Weights of a small GPT-style language model, trained from scratch on English Wikipedia.
Architecture: LayerNorm before each block, rotary positions, no biases in attention or MLP, tied embeddings.
Each number is 128 + 24 x the weight over its row's rms, rounded and kept within 0 to 255. Layers, rows and columns count from 0. Numbers have three digits each. The size before them is the row's rms in percent of the matrix's.

# layer 12 MLP up, 512x128, rms 0.105, rows 93-114, columns 64-127
101:151120146119083122113140129140120117144116121134157148141176114148116179119067160166140152115111123106141151108087118104182111088131131073138098114117167145124109100163143129141172104118126154
098:124127157140114184110107087157150080117126123149110103117111137119128088088092143116137133148101161128150153152102126148135162111140119110151093137129146153127165138111108116105132140118126141
099:138161116134161137115122072117143112114125145159098064110090128176101109143148150140151127159093121155118097149118128132119087165140107158105161134154143126111138116134142137168151087159114111
093:114133125135069133165080166148173139134082165108137115106098112135128143072115137117131104117152158157157104169107125132100143151105120110125106108112122108147108130138147111109132120120128100
106:143098115104112084134137095137092099141100160161079158146144150135107133096146147146122126118071135153145126134099122128129149144143150179098148117143098112115167135145158152108116135139164153
099:115131168108138128118156131122115131100139123131140132137155160158103104144156096098101141151128145139091124154075155107161104121092136085104119101099143132117103125143129133116112125156137148
100:106119178104087137120120141130143112139115133105148121132115109097107098126104117131118215134153105137099161128122132128157150140127134142140092162133158139135124136117132156062174126114129071
099:137112185132102165099103131159134156168112146156140150129128168154158160122127116109100131107155136107146160131143151159087122117119179125150120145126116123113144118156108132132146131120109104
100:152125111159097143093107111114095102140202151151167135108145138124148127154163170126125155144134095122085168162084143123131091103077119116111182131110118117119140087140111112137152114111159142
101:170164164109107149172163141082120130126129118128130180120141127116122127150151181108127126113133091125139125124115127192103177107152144135105069099136178122111074152098131121129104142099161111
096:138088146103121116148131104131134143160107134141186118128123127116118124158164128119094152133111132138129140125112137135135203109167103148115121112140121085117152155095120129112116144133104141
101:162131115136108155153142125159096158107160137147129119081117135112116077138105110115152152145119127165123098105129178100100115086144130119133141119125133111130113121078130129145126166134139138
103:118129075180084126110103102120107146133129166104146132132076175128151100106115153128122119145118111119165118122123129111122123132088125107155144134204158101154120089142150116125135147093160058
099:114163162128134116110115130092127140154137134166146132165137105124146123130123124154156148115118163165117093133124142108089146132100115107080084127137143157142153105121139163158155144126090120
093:093108096139131151123144167188151158114107129096125124161143116112136112104134123148152139168118136138114120103135117127145133094109112137161168100116110095157124122102181137120124110106115120
100:123167123142132115129117138086115136113141125127143145126107103164123137127095141176159108149183182137128106129093132127116069164106120143101183077119151111161112075125158118153129138134152179
102:081152165148104091142101118094129105109140122161108138152118160139140141120112118096151130119108121097128152125112142105131087105124158123103115141091149106114164170148120143146137104112120142
106:126123092142090138110065142151148088089143156120092104084093121127104152134155097121110113107109132158130111145132115134167148102091119176145101163119128098114117121111140064103153126122168094
107:146144112148130110144126112122148101146099076113127156125106112115124128108156103147159153145175107171151172126115131095086141127153134121083147144123135096105167090099077160133138164146130151
102:119131137134117122126172143089087168152111112118124071102101125107114124176108145161137174193144106145148138119109129156162086118129106101094114133102117153097161151107144163135115103162173135
099:116162137140137112162150131160098123108093125153113122142095136125110116102142145150181154136152110094100132105084154122120149169141144173143162127119161150110142151152120132105133128144152127
110:135160077137132124122130149137090138097146144131116134133160106116108106157111175120119094178141125108122128131144153153093139121130118150116109135169153160113132123133128114135118130099136098
# layer 12 MLP down (transposed), 512x128, rms 0.152, rows 93-113, columns 64-127
102:190149114077174100093129114091133134134158115139158136129058108115118153092130141145076137127138137163160120112138156132115128118120149133132114088102125117152113112161128130156125085141138123
102:105115101111129123144114141163142169133165132111111120135163144135152138128144121099139104126124100116133124105132163147133121137110115114107120153145187118107115105128148133123174115107153108
102:134106115121128096120118149135090125149116119093144116097166106144148090138103144098083128139106122093120130138111147125147120124119110129125113141112169157111135122098150138110146138118123133
101:137097145122158132133149118088114096142129120180187134152135133114134136187128153110118123116071153139124138055123125138103131111157121172130133094097168134128145160128134139144147149128113123
107:128139117142166144135110131127132132145145103114144130130161127108128127132150118155137105136117164126137121143158108173107113107113117078143165096106184128136123108162108089133125157151124101
100:135140157130107060109114131136126108086117157137086176158129105140141172117166135119144130135144164110134110091132112135090123096077168148090152172153125129106174157103116130113132111148118117
095:108149122131149178157142116132094161167170081179086103112101130136116128096129144075122104107132116152148124129141084111074102154177116122142167105126100154113101106142113116153137136118132114
098:092125098136079139156134111131126109097115130153172097155167154111142182106111131116148130163104121067102121170140093125142142144128141166147135129148131147166143093106111109099132153119104135
108:137143163131162125128127097137123155144111131137102154121154156106166162082133146143141122109084128112138095118146147131082126128100163117171093161154096176108131132107138112128094093080130130
099:112141135113128099136125143141156133113118142096100145166106124122113091134130140093121101143138076041123147115095166139163164123111132107160135126133107154139151160145091115122129149116129106
100:130126120142130116114118160163094121088140123129143142126111177106096146117146164126180125105106139121163113174114110121142141158101116122149116109169162174110087073120155118115105145124140101
104:105159110149131137121124126109160142144124137156097116172152127071124116098129104119089093141115108166154107115139133110109125118176151127138156168103122132148093151108094107128101110082142165
095:119129086138095174153106144125157126168127103136151108159156097168158133118166093165114115114173135138096086102135112134197123147181107133133143124135141081120134113114131119092128092119132140
103:107124146138093155172160128102103132129146103137140118133126153115137122198139123122137118134120076132149104126121076110166118164131124102117123163152138097121100118142141117147069147079102113
088:173073188134111109141151083120132099091184118127141110115138123137095115144098094129124161114140114137152115119127138121106126115120112124122112140144176185076151169147165099129078132144135103
101:110143146133140143103142120118122148140109069134136112112148134054124102139177102111147106142118079112115151131167132131103150156151155143147111125127127138152095126145122143113092131140133102
091:176103107086155141123144156167148178093137127097106117102104148109122113115139147147141146096144139145122117161132092162152142136118096116151122135150084120119099096111130118119126147104126134
104:139105086136129159104171122148124158143118091170116094140132138154104137099105177126140084119139158125148123092106144140156111133142134136096118118124162167103108138163140121088108140112125150
105:144124109122127132141107127157124129109148103106141087149139144157111142140092134170090076162138123125113120119115126129122104185106148119132133130154130082131139112130147143114091172132161109
096:180118143141116067082148091089188117149116134182151126127119131140141146171119140132120119139122163077104120141136119115122128120111141135143161107104115130140089115147134117121156160151118101
101:148083114111179179093097123121148158126134131111105150099110115126151118164122138152091106127065142167142150152180088143126138140136134096137104115124118112147096122105143102118089083140095142